Weights of a small transformer language model.
Size: 13 layers, 6 heads of 64 (2 for keys and values), MLP 1280 SwiGLU.
Each number is 128 + 32 x the weight over the matrix's rms, rounded and kept within 0 to 255. Layers, rows and columns count from 0. Numbers have three digits each.

# gate: layer 9 MLP gate, 1280x384, rms 0.0777, rows 668-713, columns 96-191
# up: layer 9 MLP up, 1280x384, rms 0.0802, rows 668-713, columns 96-191
# down: layer 9 MLP down (transposed), 1280x384, rms 0.0709, rows 668-713, columns 96-191
gate668:174042136080163164134125165134134154174105142119105133127147147115145114171138174172178083120135146140109150162167129182117129128055106132098152134150150124057122186213140099129103100108114154142089120034137119149105122143103167083088106166125131165055141151163094129149109086184153122165
up668:067142125113136173150070091115122134122155104112124129114136109092155108096171119107128110127140173102145071114125076147089128116108137134153180109102064124103072156088180112128157158110101148168151124153119116175086102090152129128131099087131169126055114105137104118147152116158088108121
down668:127118053133089117096156189122124163112160159114172121102110128100116141088112121086117152224117033122190161149121111143134128085156102159098136130091096128114115134145104154105153119135155154097152110133131142105145164144158127175144084103160102127173054121145215135070126220112166112103
gate669:129071129128172088174119091114109075134073202128140111138159125171204133153101125116149166170120120118137156142153106130120189056077096103085086132135088076127173164195121150159112116124078143162182145180140133115142132097106093147201138071074115150136103121108117070098019081138156138142
up669:124098133098112176115156089157177166163168110164115155134148131179115151108086101129112116149117148105109095086097119164135176133126093126130190107076138107081112162067147108157111145094106155126125091180114088137104151121119091124117181168098168122117154108102089116141150116177125138171
down669:114076110143123138137070082111121159149055069147172116139126088140118131108137131133123134107106070105099121142076077111105144201161138178112107209144093163074111185168117080144162146131120161110110119123082120106132125126091174139181176203076102124100094136105182112113131131179137124121
gate670:060170150149164068115109189159158158187144104115182092109115086131183093121188107141121103171144111160154147167080132095191068125121100156139129097162131128138124154095136106152146127115098108132081171179108089134150098174122124106151142115151153134084122130113084128120146095128152093126
up670:112075173171079111161135093106153165125099099094118111126126083143106170153076144104101189170096169080155126153089204126110112147160087113150175143064134137104119087123122113120161164152150086157127143174127096139154179102123105128135153064092153127111145129120108169139125141058063114167
down670:142150154106122189075084098155116159165123166133107167109146159137094134153135108107073112140075144142169125089075150112043147134108114149081079138164220113136127147162073085135134161129171125090075140091118193130140139140116120113151189114103064158160183172080153098105147127137082121113
gate671:120080098116133116173124149127157097181102133076135110107159157140065165129140122144112120123196118157152132132142112102108140172126144122116169096110145087113129140093108057076074141113159139124155140130150156124131178142095157122177078171187139126154092143073109206099182173089132122106
up671:160123129121128108082184160148138174105106131148167158075160154095119080118123113106141061138181139138126152175150101127052123128145091165136100163146136091134084113165147153131170126154111150113137131104119117119132113135115161085123121090124097091142191137069118105102125157099135130199
down671:109127160133132125100102125101119187132072115166101095116162194119152107115186178104150109155162150070119191162160167123122140120147138090192132165148116149140082091172093092139133122099166169100154157173117111114080145069095169070148090183147130180169148086121155134064125104145128148116
gate672:106155139178113110119170152101132104097183093086109116135170151142106147127076166139126129156183149087134154138121179125119128165133113135101166115120105161124153128147143152141147089109134162032153090128132100138132119163078066125120101092116142127094110116137126113132139151108132082147
up672:120089160169113153119106120105114145152116146137128124138118091134205123108116174149098159114109120150054122128124173146158177144157091117160131167179121089128152154152112125123134160117117140101174126078121157132176135192159132142154158127147089183113127104079120138123152129125140132108
down672:098143159128129078124153143107138155106103150099075188109156056133145066145099128138067090060172116138125096021165065113208153121117101093133162132115128162123156104140110169083172151109157124176091085132153184107206167097133203112082146159109139117112126069151136135105146093071153145128
gate673:116161174110158125173152100101143131116164148122150143168108142124150095112080172089129206141119163168095115080120224128187097110150135089117130114092102141098146132103149119120131171136048117099147125122155150153079130107158117126164124177142118129083077087142074078144185115135179098172
up673:057138123143153188176131110159175134108139124058161114121087121148142167135135069120120096203164098181120114146114210131117104125099119118150148101131129156115047095098158111162116106163111119121188072136106171126123137139083137117051136140114148144175059136080115143137144148230176127124
down673:152137126124127167111113139142166078112107086131124141139157181142188160145070094143137118165081126102073101114140078114147106095137140103118131082126106083148119143162129091098190181185110137114155077076153170155155146115155099103157116121068110125077128047113120113149133112115121065116
gate674:104096188154121095180110157183147135129126101128138130118084153186151160132096106099113169166119110099108162184164097120115070121112088083159114086167171132157101121113118096116176086149115114137096134136086186117128125128100135105125121213120062121044144126038150128144062114112123097125
up674:104163161146159143113099127148097077163113077187165118170176158165114152149135163112151155139179111074151175131140071090184150145115149132040100156128175138153094159119100130109125135099124110173130144107102084092132149139126145128101134093077094109147161145093042095118150114205086187093
down674:074059138126085097095164137117158095130115116135210135165136119102120054134171154115151149103132119143093098157127117102145121106190138077104117153208159087100102082053122174147180207157144115141147162183143165124109169149142152124156120142145146140136145062112121083143154166101153164164
gate675:146138125122107093082111171128135148151125082169128128171099159131150144130075132095157164085122146146107144104119139095084116109104098133157117163109167163088185134069174101122148043168151171137122104138156139154164188171096169119083152132125142150112100145129169153120109152145157099168
up675:103122131163195125058085073122104109151106151156108125170117098064055133098123127148101149068133178163076144124167134134129055099131138207156057124146151117081110093147111170125107113127156088150112138101095111108154173131135134123062161078154191111072158199104144135120174151144126156128
down675:176143103132112098110131137143176075108139095170168105128124141137181134130149145099161143143096104128118221114074150153168148135107122107161133158107162163093079150121145150116145106161137151099087125182137097129093174128149120173154106204123130122198075141113109133112108132123170155150
gate676:100145092121133130145211160109149081108101088065132134080112152154103164103145107111119127142131118160123130152089170124127098169206090062111086109156196179201100106074077129122102124116086116147163096159148154132127112174069141178177109159110128139157141072166097136199125067113174134153
up676:126086161098162121092099124117119140154115169092131142202118132162084080173137151107124115122141075101181130129065134166109150138093174154102130130133131084104195191178182166076176137105085164145158186110109134101090149125160185113093094105108130148146156123172083161072156176144144089114
down676:075133157149199135169105132108118165125139155160131137142215093144155114135129087165167103107131161153203125161110119089157144112125150150125129167150181130080173195169176148089161153136076124194167092133104090140100176164115185134100115095138207127120101162167095107074166153162105144053
gate677:162115136174115131095078102139120094164134039132071132127117129133080133119130123130157165143120115073185209123092129113164164090085092123118123079073107088174148148149127088129090131051144149094102098126133075182173154171093153125123046152107123130156146125122100158157099058095155093115
up677:155175129135128114090146143143116167139131133131107132141119098161116118083142152093092144177159127119095144135114193144094106124117143111142119197195116101082123067097142168055137162120086141131134146110122129133148102129167108151118122110198105155163150166204210102090065157075142078101
down677:143218129168125110164064115142155169169160147104118102123120139068157114158140128095101163102082117117114173170127116113173155119164124146140085139133137109061094117092107129091115132176126124093150095114091146181079061108134133074211108145210083143125117161075140191176131097129112117139
gate678:138165167132122094075121149199122114155130148108154139156146178092147144114108128117122139097161155082113071132167137144146146115081199151057155141079095152184137096136133105092122168135124072134159192054107148069125188112128100082143150146131153119104152145109199095146104139105141093139
up678:196144144084109189041142145098137150096109151131079136116184152126159094181132085083104088182148192143105140118132134127123162131097147138165149128052068217133162145106191148075175144160108098151103139181213103087061176130185088113096110151089154107104064063093135126170148124130132087156
down678:138168109127142174132122114117140123159093154167144169099104116028178055135126056135058033173161148165111160136161157157157119114173096171076105140086090074175147111168131155131112177154118164159120164083130133140144155120140127140159152169116117160155107173097149097068084163109105121105
gate679:148150094095139103153149147139105091136148120170155155160115128159094128072169112063113111143194057161147161093191198123142117102146138175144119112154071101157164119132132146118087141107137155132122096096105103120140151147125171186108136090074181155137141111109143098157201181039147122171
up679:137109098109166107147066172108141146125108156141153113073153118177086175100157111095108066134129155165137097096157134130150084074149140112109102196078048158072173117146132185177131164136112070136166145095130135143110154168169057151153159085195084161190134084112116071170088093134116138125
down679:113090140185149148125126144127134196150108170140094098146124158096139155178156134107138111131151058115081091136065140118169105117101160147105162110103161185139166103156120156174129079146096106105086130140130053155119143127181145154104130100108089107134151124097097169165133076118104138140
gate680:126189172163060147092170113126069076124081146170151122078151074120140129060143132102120115086123177144145133163180156119138143167189126140143187162166170079079141168174079146143096157140110113125157136105145105105082130195116133085103130165127137106107099143109096133052107142098197213174
up680:137098120180155131100043101158127142078129142147105112133105164096114149145070154189174109122130146131093133088159170098130165096130177148096173107172140134175141117109089140136063163154106147157098157171189133099175170132088175112091034149069173103137083150107124171119196133065139165161
down680:156159184094146124184160152102130117100131124131145106147155161150183108120148177124132184200103114162098183079125132128060116122166145190123129098100135084119160129137153094104147096132172084116166053158138185178163135172167188131084139113147114107159187147134183173162171127148128133119
gate681:118111109094122113134126166108150122159076129187118178153080179176068199152148137133154189171147216107108144146117078100116130114149136138134127058086104114143140176169135120174100129077112130169073098139176116153132106132198126059121143147166142183101162053081113115129145022101165102177
up681:154128148142085153107124118080070114087201132125142118131099125107102142138083100121162107122159125123072151187144144111165186128129132184046129152132177135134112120179166104104090135133127140055155173082112206094118159164155156153100111116120088138142104054098085095161154107153171123108
down681:125137102155078122194160160160146123187132146141117108081115132138156157149125123101114102072181106137057158147108117169199145139118133131105104192109120047116182127155119082163136131157179067156100171106160139138155107145115094088172166089149191130113123132149125168145147131088130171115
gate682:176099138115083145149124121136142135059149122161091143145111189110070105144147142153127111147116103031088109155142110174157182150180150158128113142084138106180108199114131130088160106135127130152132116074080098091143087143117159090129059107139073164138109140110125147101127111178110136156
up682:072160139175084126168066084138125127160130194156119182112124185156094119165095169137141159104140106121108088105167103101100087195110103130174133145185160100071109118127168158116135175126094112143087184196175106140138056154117135131115140127147113141136113169150074145108138149149124173145
down682:195112099108112118142170122157110093093167095117140098083153102150161172082086125179085127123119102176097142180117170113103103114095156124132174154138073153107106095150139122154173131120186131118144140128183087162144155110123145141077146109141133118093121143135182139145128098138124108167
gate683:155094073152075215076082147143170113089093166150123144130134045095115130159098096147141128154148087161144062065152069174154108116112117148156128161169162191144157169126139154081098181130068093133125175105196157046163148132152141107128162142088196044103135110152102072185127094129127144137
up683:168142111113170121115126085154080116125117131077055141153122118146131143162139113140110119135116107070102054158145125101122075136129118128157071131131124068109088181132190147080155073123080109087158173095182173123137154122103143103108119109096128102141152135146179090097139132166108120108
down683:135134118168135170170132144117152159191133116162153088161110091109154159161129138152083163150163115133122161156244078106150123139132129115106108123120152066084118121097143135179191143123084100069146158104103107164102140086179129177139127114167142122132082102104080076093152072040161073160
gate684:193122183121150128137134141143072150160103132070118147136145094078105115112114107151145100127182095189127134117154160117091108138110084104073146147097178165125174123105117155107088071168110105157150143115165081109114126086108132182184162152137168158120133132153168113118167096080114093097
up684:144134138084149166103162156127135129176082184129135110092145108131136124181088146144194132043160141131190090068162155103148073117096177121127176094105159166178106148160153085063133106130111132172149099092090085147068134123106143100142134163134135168098111121151133118167200109176108065127
down684:138128109163118130102134107149143139112082101178118105119126085112151159167131150121090145144160148179123091116143124114106165139155179123064085117082143143113114085141126092118105116088116150072115100097179112138139154146170087141071171127109149118140117117181090143140129122135092111110
gate685:150121135089096182126136096133100105147212111147110140068112136094093164069179099088137131116089126148104134134077177149117122122145122151117104155096073150129135091151122154133116125105148093093121117147083156113130080142110112211150114090123176143126141118114053116173103188134194132148
up685:206117143149129130108145152151118104121157165136143202110123120141122110101163152148078139164141187102055065170118114157148155052098156160140124141133140180106123083150103159142098207152164150109086143142139133119134153148162110086121114135173120145097101108112141139147163172147088172132
down685:081141149132157091095093114176121105142088129120111147148173109090114086187110131123135135138165091151155110100072089124191103147102069085115129128094101133151118116114125105143086127130128091118134064101110138140159187116166161099121138097128135161159132167097108203175096067119134078144
gate686:180153096179129131045144171108052098123137046150130155120104152106120112111075180107148131115106184148089133158089111172129068086147133187141154091125123132104085113102106135166114137092123115151164120182165102082135183171111119126128076110095075147100188136122155108132172110114147143100
up686:101162138109142159110123146124120150098100103160090151104142133137143157119134121158134125127125109079121130161150075135088158103133121147141069175170126121123164118094140113094116209159134135138097114190137145099116149155122174135123107099170180126082158169112115117138167115117084114142
down686:107169076174135161116138132072127118132155101097146151118168141125117162141112134142088195216117094144052103155124103151153135077131216130127071117156105124106106136108133169107194130181118131093139041152113124105100129115127156180106084175115166121099091104097091084151117196135192135138
gate687:136079109161168160186160157174175133156172142114107112112105143101101141111211034146103204168138150161132117167123123110108109117138140117100082151185136107041123064145122104174083083050094157187137185111124178156154146139135136152080116120094150144115158130080233189135126110124134173145
up687:152179087084165080122077152095155173142146082142132101104194078116192117115153217131119105086101121112088134193146114180112092197133108081080090082136156087099109075157150149135174115147115141165119139118093091163109138153158102133090127190095142129109177131137164162152190181139155141143
down687:119172098133125142075109106090102149164133179117080113110134127139112123123171120194122202102123176165118093074121126091093092131175238143127107124080219095117090091141117084063132106075087081132186121099126113124108095153105154142160174113104153185105111121164095094147136068071103187113
gate688:158131158112146106126123144165097169111115121124184122103103099141117152156122129101102125086133124134029147162133082073074143115115131107103139148138132182111126157135124160131195166189096063142163135083129107142177103116145149126073114103091062141103177104123167138167156101138149113121
up688:164090113160161077161090197177150153147135124090113132071132125112137153233101123113122110169122098196077100149113113078111175122092099168153130084158130110187074187120098118118097128148170173120124061100101167103145168143129145124127151176149114144135094077161158128127145136103131081141
down688:171119118124163150118158214133100090143168128095116123077130136087096112121225179109147145177110103109113152066175137155140145127083196089111149105142133139132130184150162101119145129172160119111108099087129103140099169116101125129087100107136086117144124170119153128140087101103094140204
gate689:175137099097130118179138140064113127151163187144083110186134153108118120160128149117118136131110124123145142090133179173118152147131141156105085092110062177177093126125175164183178173112140129038134057166122128124131172147133125132179153089167117129118123094108128128145085114144150075101
up689:177150155166105148127128131137136139135140084121141113145112139108124127128129147101117137117131167132119149141086151038153084138164122086080133086148193091151134161126110138150103123137110127132060185111136140109158140131064118123119105124131076138129165195119207093180147120125176187173
down689:137138149076148119127133130209149116110131140176078157104194061145142157141131156142118169152134135146163112118119179114139164130080077090158096093105081172139115178145149173182101127101123143126169074103159107158096141084127112162119112163088109166120178086138155088075123200095128152079
gate690:126152101147094056135147181139116083171106098117143116095151186125188107122086162133133166166095138183127140144156146113109162150158084080113128147114133191151130148087125084146151110171071151167155163098166080151128080138151167144164112131156111117048156204111120157151157121175103082128
up690:107195092114112145173131136185140088165081133098175144088162086129124153116152087111121102095072073105120070098072102192144156105190079116153185121124096159106131151146132101145109136170109095133139110203134108104090100096069098095077100123117123127112100161186135114167114119108145127126
down690:120175114109137120166155132104140097135125094117093095169156079134112140127125083149151137165120083112074145118135182130091212165110131131145114124127140166170136102115159081123105174129084124082137141128134159107165134135087081251096113144097147101132116123085106110191139115107078089181
gate691:056136095152080074143143130113141181127195159140125202129070158115141124120150111124158080115170064123085117133136140093178092209153131126121153077088076173148164118135121090059168125132055133186106108100096139093159114130131137070161178135077053110148097155171118129131130140127106133154
up691:125115134099113111132135126174143131176144148103093116125204083093143066167089129216147096149154086133143116155165134137109151119152131091149180132109164128081169137141083099148146119111095083183133138126126119176085188142087108126128140125125101081080110100163102125179182134188124151184
down691:122103143109123133093157086091091058073129140068162116085129175142147081099139125144144164134078200132155163172135100187131127144098122179158153172156137088130122153126156113130151050123164098125119130102111126098133116144118167095091144165152119098134129123133114159104163121124157100121
gate692:092158159104131193108123135127095144069116120138134127092141155176110150090183149122120084191159119108116123079135129104112092153147150068144089150103116164074095094138156144087138144102105091138168102138170126117088128114163103162110102085090115128100080135182126125152093126146104172149
up692:107118178125130142087130149155148163104136138160137135153105095151158161121106105142134132099085156111176143089192128112136117116130179132185171073116173131110162114158104110075094154108121055092180088154135165094110144135064168156117210103123127172090116106138105135104171109145147123132
down692:132149161143144124189155136156096089110125106086133132137138145183101132074135170097145119139143101090116173155126081128157093130114098088107085096113102151171203165119126121099141073129100140141125135114105157103102134146147123139140127178140188116101162124110131170130174120159074150154
gate693:128093113136130136163223110148156142069082137095129114131113111167123094090102139122138089078118137176147115123131097116125148089111092212143127075133116160120137072216062099179153116108181146134125104174157164177138108155111142135131111092143137147093151140105071110130125106138116147151
up693:118145103196128106170131086115150128114125163123088170102140123103115122135135091116149131183125192151105126155113146155089142128145050155109180169112141101117092188112117154154138143137106131146141130140110114082146064130131102150127104105108156129133087108079075126104185149126111155101
down693:108100138131132113165173086163138162108080113122164119074159153129111106093091126146146116114136130143086157137088154072137157165096143138119104126126131140176114122134114174151127104102157137085182106096099110202151119082177135127104176095158152134087111122114145110121116119110160146104
gate694:168164119115122137126145146125145057066128126087072165108069105136111131153135126100110092113145132172156177158082126101129148148087128128128086103114163128158114128110149132142073112114154110062155110141147096145176122138178133119093130148123179125166116078088158094149123177125177085179
up694:107179086166131102099100095144119127135079153157112101159151091151130106159131108155174130103121135148083075118133149121155083123193127156131115065206181189150129111119089106126130155157133140128097130144103105120120124126108143100078113120146131136102167199098119115143132133144066102114
down694:135081121158169127124144133093078128171207135114120107120115153125038090066159159136062129095110103117152102132145090128162109164149106115179170148116159166118129178089171137069087146173082124130184103107155174167136127127132046189126161148083118143112179101116127128086084128083147110161
gate695:135127114164124193122154134129106111129132171117105065125120143142063161163128124166124158124155155096111115134080130131151134124081107154095133057085140175146160128119127147093118141098174128059107179126164135118139113110114118130143114154174088147145159103142124140109097107156080119182
up695:095095215157172163108162214139106173137087145131165095094119122186169135152128132179153113208127081158156150171164112109111141135146052180074234143108113157080111150185115165163109081161112142138091156152123116181128097104141099095144169174121145110221126096088170176100101139093120096160
down695:103129066149117107112096106177063162139102128130056129155183170118179129153129143129115060126131133073092191111102132121148151104118091114139119148096162057151133179123137109142119087099153123137152162084122143138130148124184116133198159129145170149125215113181130192089110196067160165124
gate696:161074222118076146153165116107153130153190153081148158200091121140136184142110116112090120128109124090117181075109189080113113101147122173098093128096140134095108139124114180128143085172120103119111129134099111178126152139135139165174148121069132104129086101117184133183152112102145119166
up696:079126107085132153093027125126154118093133188101095151117167175072120206152120120124054095162114099138130087161095069099171116134132111101141101166217121176138159129176093137096120149080090105103116133059159070161122105122054099160136115136082125133146127074109157074141164104140102136102
down696:147094132173130081152130159101150190103151114151140135118065115201117098125096058112125072132154136122098121123196109109120131108129152134120167124134050025107093155103131101126138125157113096138173172213173123128136142132098114174101126192140192132162146132112189134113130154072114132109
gate697:066095072115101112140093186162112126144095124145163168120168138142157095073100118130109110136130081125145112150148159130099114154112173134138114113167118128103159109122074150188155115129135183121136188093182138073156141133139124130117133122130144145150143163166164140128147109118110138083
up697:109136064187102125150149152170125150107123191104201105072113171107179155135101144103174114123140181131186112097189142128159138144158171111097140155164174089129161166110136128106088158120126134120139075080130108088141109149110176158187157222145129146123112121105120143101082109164101143131
down697:100116112114118109192105129048072099125103102143143153123113157098132064139152121125104093056134062170139194096118138152054111109131107159104160139134146130094140117133112117147151148064078138144097094059098178080211145062025074120063118132131165113086057113109087143130132130051127119068
gate698:150095162137141153170134147176062134118134154146150131137099132083151132085147094033154203152134118198112171104093169111159106152111094102177123093108165094099132134079080173133132159130117078151142137104096189145101117146133174117077113063110146121125170081201157140098103172081162111128
up698:104118162177168099149054186157128111138139111138090153073153095104179122076171137103134129152061136158185154161092129162164105175134152121153087083068117040104115121128092190120078140082141096120156090154099133074060104156151114137156113146102138115197189102130166113122155109169142089112
down698:114119094104156122137111191103094087144109157132150053132148124119162166135112022141133156097126121150096146141129082077129133137134142205153142177089149132100175179179156177158120135101173088116133142161188184114156137126127142110147138131137057133108178101147112124099106120148145139085
gate699:188156106083118131176093089168184165131185126091143123146145133122127132118132059094173158096163120132109199113099111079073108096150181166105194128132088153119131180104137124163095113121095112139120103155137166129132118139161127125134173114093118140076118082106143165093150163124136122143
up699:125199140041130131146147082092183099125075143108123132131134107111128143140100099116140209105198091151087181119179127140104119128093076143144157150066183149125118119104151183147071127120165121140158124093114167116104126098103151111148202097088147076093156116089108094114110176123127138094
down699:177104131112098136097141103111160135090180099142160071122147137168111082141108193187162103153105170164097144108214072111091103070173135086091112135175100142063121089157119169153144111099114130130109100160091078163130171102106105147067105058123149089097135154162104132189110108132098114167
gate700:093158148125124045077131115182167180103085170072154192069104176177194165093153094103095177134135084096071133141132125167110132111163134119211064095127103140095173129078148144159139107101143109106146152100152164090149125158125064104132148133096111156153101170137101174130169149085170155126
up700:176133134107090107079132093102089137099100195115171150156182136095090102172152165160095083125105151161065183082130094140150147122127054137106113073183118161146091158146077102111165071099114134108106208162204121113137100157091093127163097148152117098100082146154145070156121094109119152145
down700:089170116118166150045098086120127143126151126130141121123148165167103169087196141075117124117156172110079078147187120117133058162096126148101105171121145103116147146126133113108129145118119118169170129169163140082119126108189142157104159114121075119167190180131069171182111118133100125074
gate701:107119183098168122118115115092072137162111113193122130132153134172121079183184147131127170133167133121075130172149178108107119114084167172128132163104157110140127132128109162207100184131165102169139155135097165102045161140141096122160150063161129124077095117093116137097168159119111171135
up701:179171117083218083145134202138122177196180114125140140114125118127130176090123166134069087135085132159196075137149100157158128164155146125150128161096171125191087065114065131105146179126156121191140152098154161186173092090141160078095143135086101077091153156151119116142146152054102173100
down701:109140085090090108162123112121121152158094119079171148095106117060088057165114180114135140125111140134152100118151099160124099112139074068120134203126144129152118131140118093084110103198109092118185106166115155183085158078119125086096151152149124132157156213084098128172086176135116139063
gate702:099102130082151097111160128121162104090126138114096141149089100088152100105081149104137144159156105141159173119157123121149115122108103100078102147124107124147128088114117161120129135118116154153096121101066078141132128157177134110084170094084148149116104126101141129060157150195160157119
up702:126162131136152135107220109187192131068119140146149128179124119098153141122091136072096084140136159049136140098174149110140108122132177125095112080124124063096117092120129122173146134126136177095147127184175181125095156129116153153129129138153156146150134103163103140169096149131144165191
down702:173119132158125117115068088155179123115148140162099109206132138126162096121120127093156152107114145148092102140140143087144122139143142168152081146130162110096140106161114178103064069159115135088151063157116150061153138083107102106117060137113119120093148132168122102080162109103039144154
gate703:130141137110124090125186065139135113065082144157145068159086150112183103137136130147151128131134052141133110159085129142079127110089129075074122121114086103099090153084125127110093136108126107078132146139124124143132077197150151123188137137145121132136124172118097121143125171114186117102
up703:109124150109124099130111106104179116128146192084134133158151140130141098194131121157123074162163197112166119174121171165162160209134145141125130136134170081123152201102141105143128119106156106143102071101064034113123109208088161085079135112064134120132155165113074088111157224192146144101
down703:083111059166081167086096096166177174159074125158144178100131141161113102131164082147161143152177166081130110117141101143107119126128090108152114126137171151039137201153106165090152169119096114178080137088153101161156157120074125123106118187162133106171099134113149050191115095173126094134
gate704:156107087116091184153140199074107103132142103104154098094094094086131099147141177175115098135068088146049104148127109138073156127107109059145084102096139126120074184144121133150085155166136080106151119100130079158165163119129135137158117106114057142126124070066163106159105099096134091145
up704:042120156101111067163156070174065175092168131146114144199115187174131115159102168062160151139210109144173093100122141145219076129085102174157123153129106081156182170126157152169103147049160083082162140145180124118139080115098114119159123117158105134090175128166151146186090128121117185076
down704:196096146084109147098120086140140051193130132187152174085118180151112159110188099121123131114169112148093067074101111140138120157138126095106116056135155113096151075136171090185096139126137104111120169132144127141145084136096181076116140103125134079112112123144106107085126135170159165105
gate705:137151160083144145115105169138100162130200095101111130149102186154118182109107098130129144168104101101189098089129104078186081136128106180136104118134153134144066100122083104102191106118069130092106097143164129070088107151142101174145113152171128187133114143163093139105051116146110083149
up705:194101085122130101080096095076117109085082130094124209121113122166113086126093121132122133075105102042072124130143136129078139132090209098106101145134171133116115173117168129122094204096143159129162236094106131166110160079122108138092069111110153104135104149106126101077140141165164110093
down705:060159158111146046128117151138217121137116120138169125047154091181116173113125077116141102102156121163126159039155141144125087125136137203147112121131112134083167158161136116128167124183084105172134130130115158128129126154161122099129122134168133169145152115149122107117138161104149195154
gate706:164173139096111132149086137171100137127156116149128096124179062108178130157124124121106163145154145143126170149084083089119134096147099141071145162135153125095164075122165162120117071126116130132091169128132180100094098102125099089151146130137104139134103120175114051110099148093168154103
up706:140168143176133146096121066084094150160119100092106123191080060122069168051144136157168177075122130151126162132163103108110086106105129109102150115122139130193085124108136153112107145157084155110189064136168094170142107193077139137164180135123122133130104134097136093097174123151079159084
down706:088160119153103138135168059176160071082108139110163133164154164150116102176151081060063077086175129102134179118121095145081131103092093187107136145152103143100130138127142119084092163109114135086141084089112094096161148142061139125162095061091116136162159138089185174079068121157163186130
gate707:119097121086107129140114167156185092078138120136122112127143100130112162169123126144118118152163095152157089126133129162097117132052146149104139103163124073118063134110099085076190108140176154135093139146152182093123103113087139193142135104100131150149130104151154093097175099174150129127
up707:164154141167136159093097143101152113092134157146145145097103141111093131151122127087102071122075101090165128122184148121082076143149179164181129113143114191169099182135183072121127135132118190177157098126146115071150106172138198108167165163092097118195139123163113157139094164114145132133
down707:124143131083154119102122148143120129110140136128100085156133126144138141113128181106135145108126107071089117112146082110091093149132171149140097142173105161108164114110164157096182175174095121123166185141072151118104212107054125116149134136134087123095133098116087109162107152114111083174
gate708:107135107143148168128093144127090123086107083142129091127068070158123119104132174149131216141159127142112143106050163100153161080102125067186153156131199122103181163152149146088089129082189187100134153108059124113158115135201146116145105135154120166126132133167096129165162125144116101076
up708:116088125129119144118126124142091061114163160173146077200145099129145149114111122111163122103156122104137063117135168147112154149137178141118132107178144062155144171132044162134194088168121133175135154129133158109129141087112137145170112079109101113110118122145156147104129134147104125161
down708:041099194081050106169145175102125125110086144161102127108156175127122157132087173120110174124122129147164096182137133100108141123116080190107086030087089084145077151141053074164213123113201132134155138104191094113113146123097173070126198140070070219177084114149099126177137138154089157113
gate709:103121148131135122164105165089093110106156148151144139142074075107120088101130105130054123094138141095125140118153120086121161176171109089178135129172134113133194144125128152160095123098097117143141093094202164145123084101169162122113137158142087126115109108114141150136126107182148115125
up709:106109139108105101175097135178188152138183065110058068111175118142129139121163107132179123130147146104171150132130111144122157149106078108094173150158125214132135163164101095071108150100092163111117120115100107113149130122107126132167137178093116139191104127124160114093109134140149108062
down709:162128090091084134154111147172129158166076102091128092183152138140159113139134157181113118157107131118152167122169137120111143151145132148120122150132137136096143115132107192176077147126121171148119182118075124094164114156232109128103131128161124175117131127169180176170141151084111140138
gate710:146085100153134127100159129129138131118093158167141125077171124140095113153205126129115160176084116122155156110158145101120146147128104173139074099133106171161080119143087108150115140099126097177165094124118130194090101093114107132166153154166142146169131109111118111148153078119086122130
up710:128159052160132099110184134178119154198169173148147106140147175152190134100115089204143141171150156099131128142112146138130079133125093144109095095150181067120138109204167114132101179086114105120113132058106140140173143176146223054146160122100158160098181140093111132069141131100112130062
down710:146106108144083143181146099092127096130100151119154123123158120165151105123159136128151133146120145124117118111149080126130117134168110155120075132073125094222154086134114114108093132122122118099116159127095111151097148086140077151182115091122105104191146082088092101114095082105113174078
gate711:076089076092142135122103154156139136138123128198111098106123152098113181119151072134132136121140157082136129130137115109103197065066188175109110120075189157102125076142116095150175103070140146129176127118183188068150125129132117137151104177062127170169145118113131123121156086165160118079
up711:129133105130177109147163199096052119161161092093115106143154158070094150138125204108165080129095072109149117126091111123144109110169081079127084154116102125108121148147013161144087180157112164118098152153085086168165127083079079129116145150084074158177137096103164102169164115169144153069
down711:140140137116098073166076121109064125145183124156113093157106168118171095130162118089139074103127151112091119069071095153196098141124140124161106109129162146090124136078126149149127122147079126160130084146107070137180116127103116110143080120132083147161097148168139139115156124133204134061
gate712:170096124158014142171150059095106168087142082158162095164147184205122131078131145135147167154132135174134137129167096168119115109133121155139167129051107184135111086037194152119080091117119131060125088150158124169111156124139123140168118143133150029061127188127125081116122075187139138133
up712:083174152131155094130076131104134169107140057100082184141108117173141087110126162084084128128096175148125150094173076152117174104070172137142156134107073119090165171129135140168134146110190158184099208120159114160099095128124096194102147130146130129114136172143081134093092143045075112152
down712:103117168156120081126147087157136106111180157138146139112200057106196138155117177107138136123085116159136131134124147156227135118074175117210066134129109125102142122133132084171161130153110131119185132130114098140104117133076144150126124203134138122127149170196162118167111061150080110175
gate713:108102159167071091141134159130121100132134149077144109153094178076166135126121109153168099112176098085126147144131107077143100089121131160116172122190124122108112142098160171121130107116115166155117105166101192070110039112164100119138136187078101106133124104098152138118191103088161127120
up713:119178142053154133141108123081093136130116093118129133155100148142120090102107173140134090136136134166171169160089157101130132192052084136073129125129135165157167166142046134111113139121140124087117154042121147103102126090170085083138176095136173161137167148144139171131114134121125128099
down713:072142167086178118113116129090091123125136130068164087194136179099072121156145078179118043134248155116109121167116106116092208153098076163130107156127125116190135174211084119146153165160148110131140123166129179151138091162122126130151152132090145117094173141126176154149148148125168175139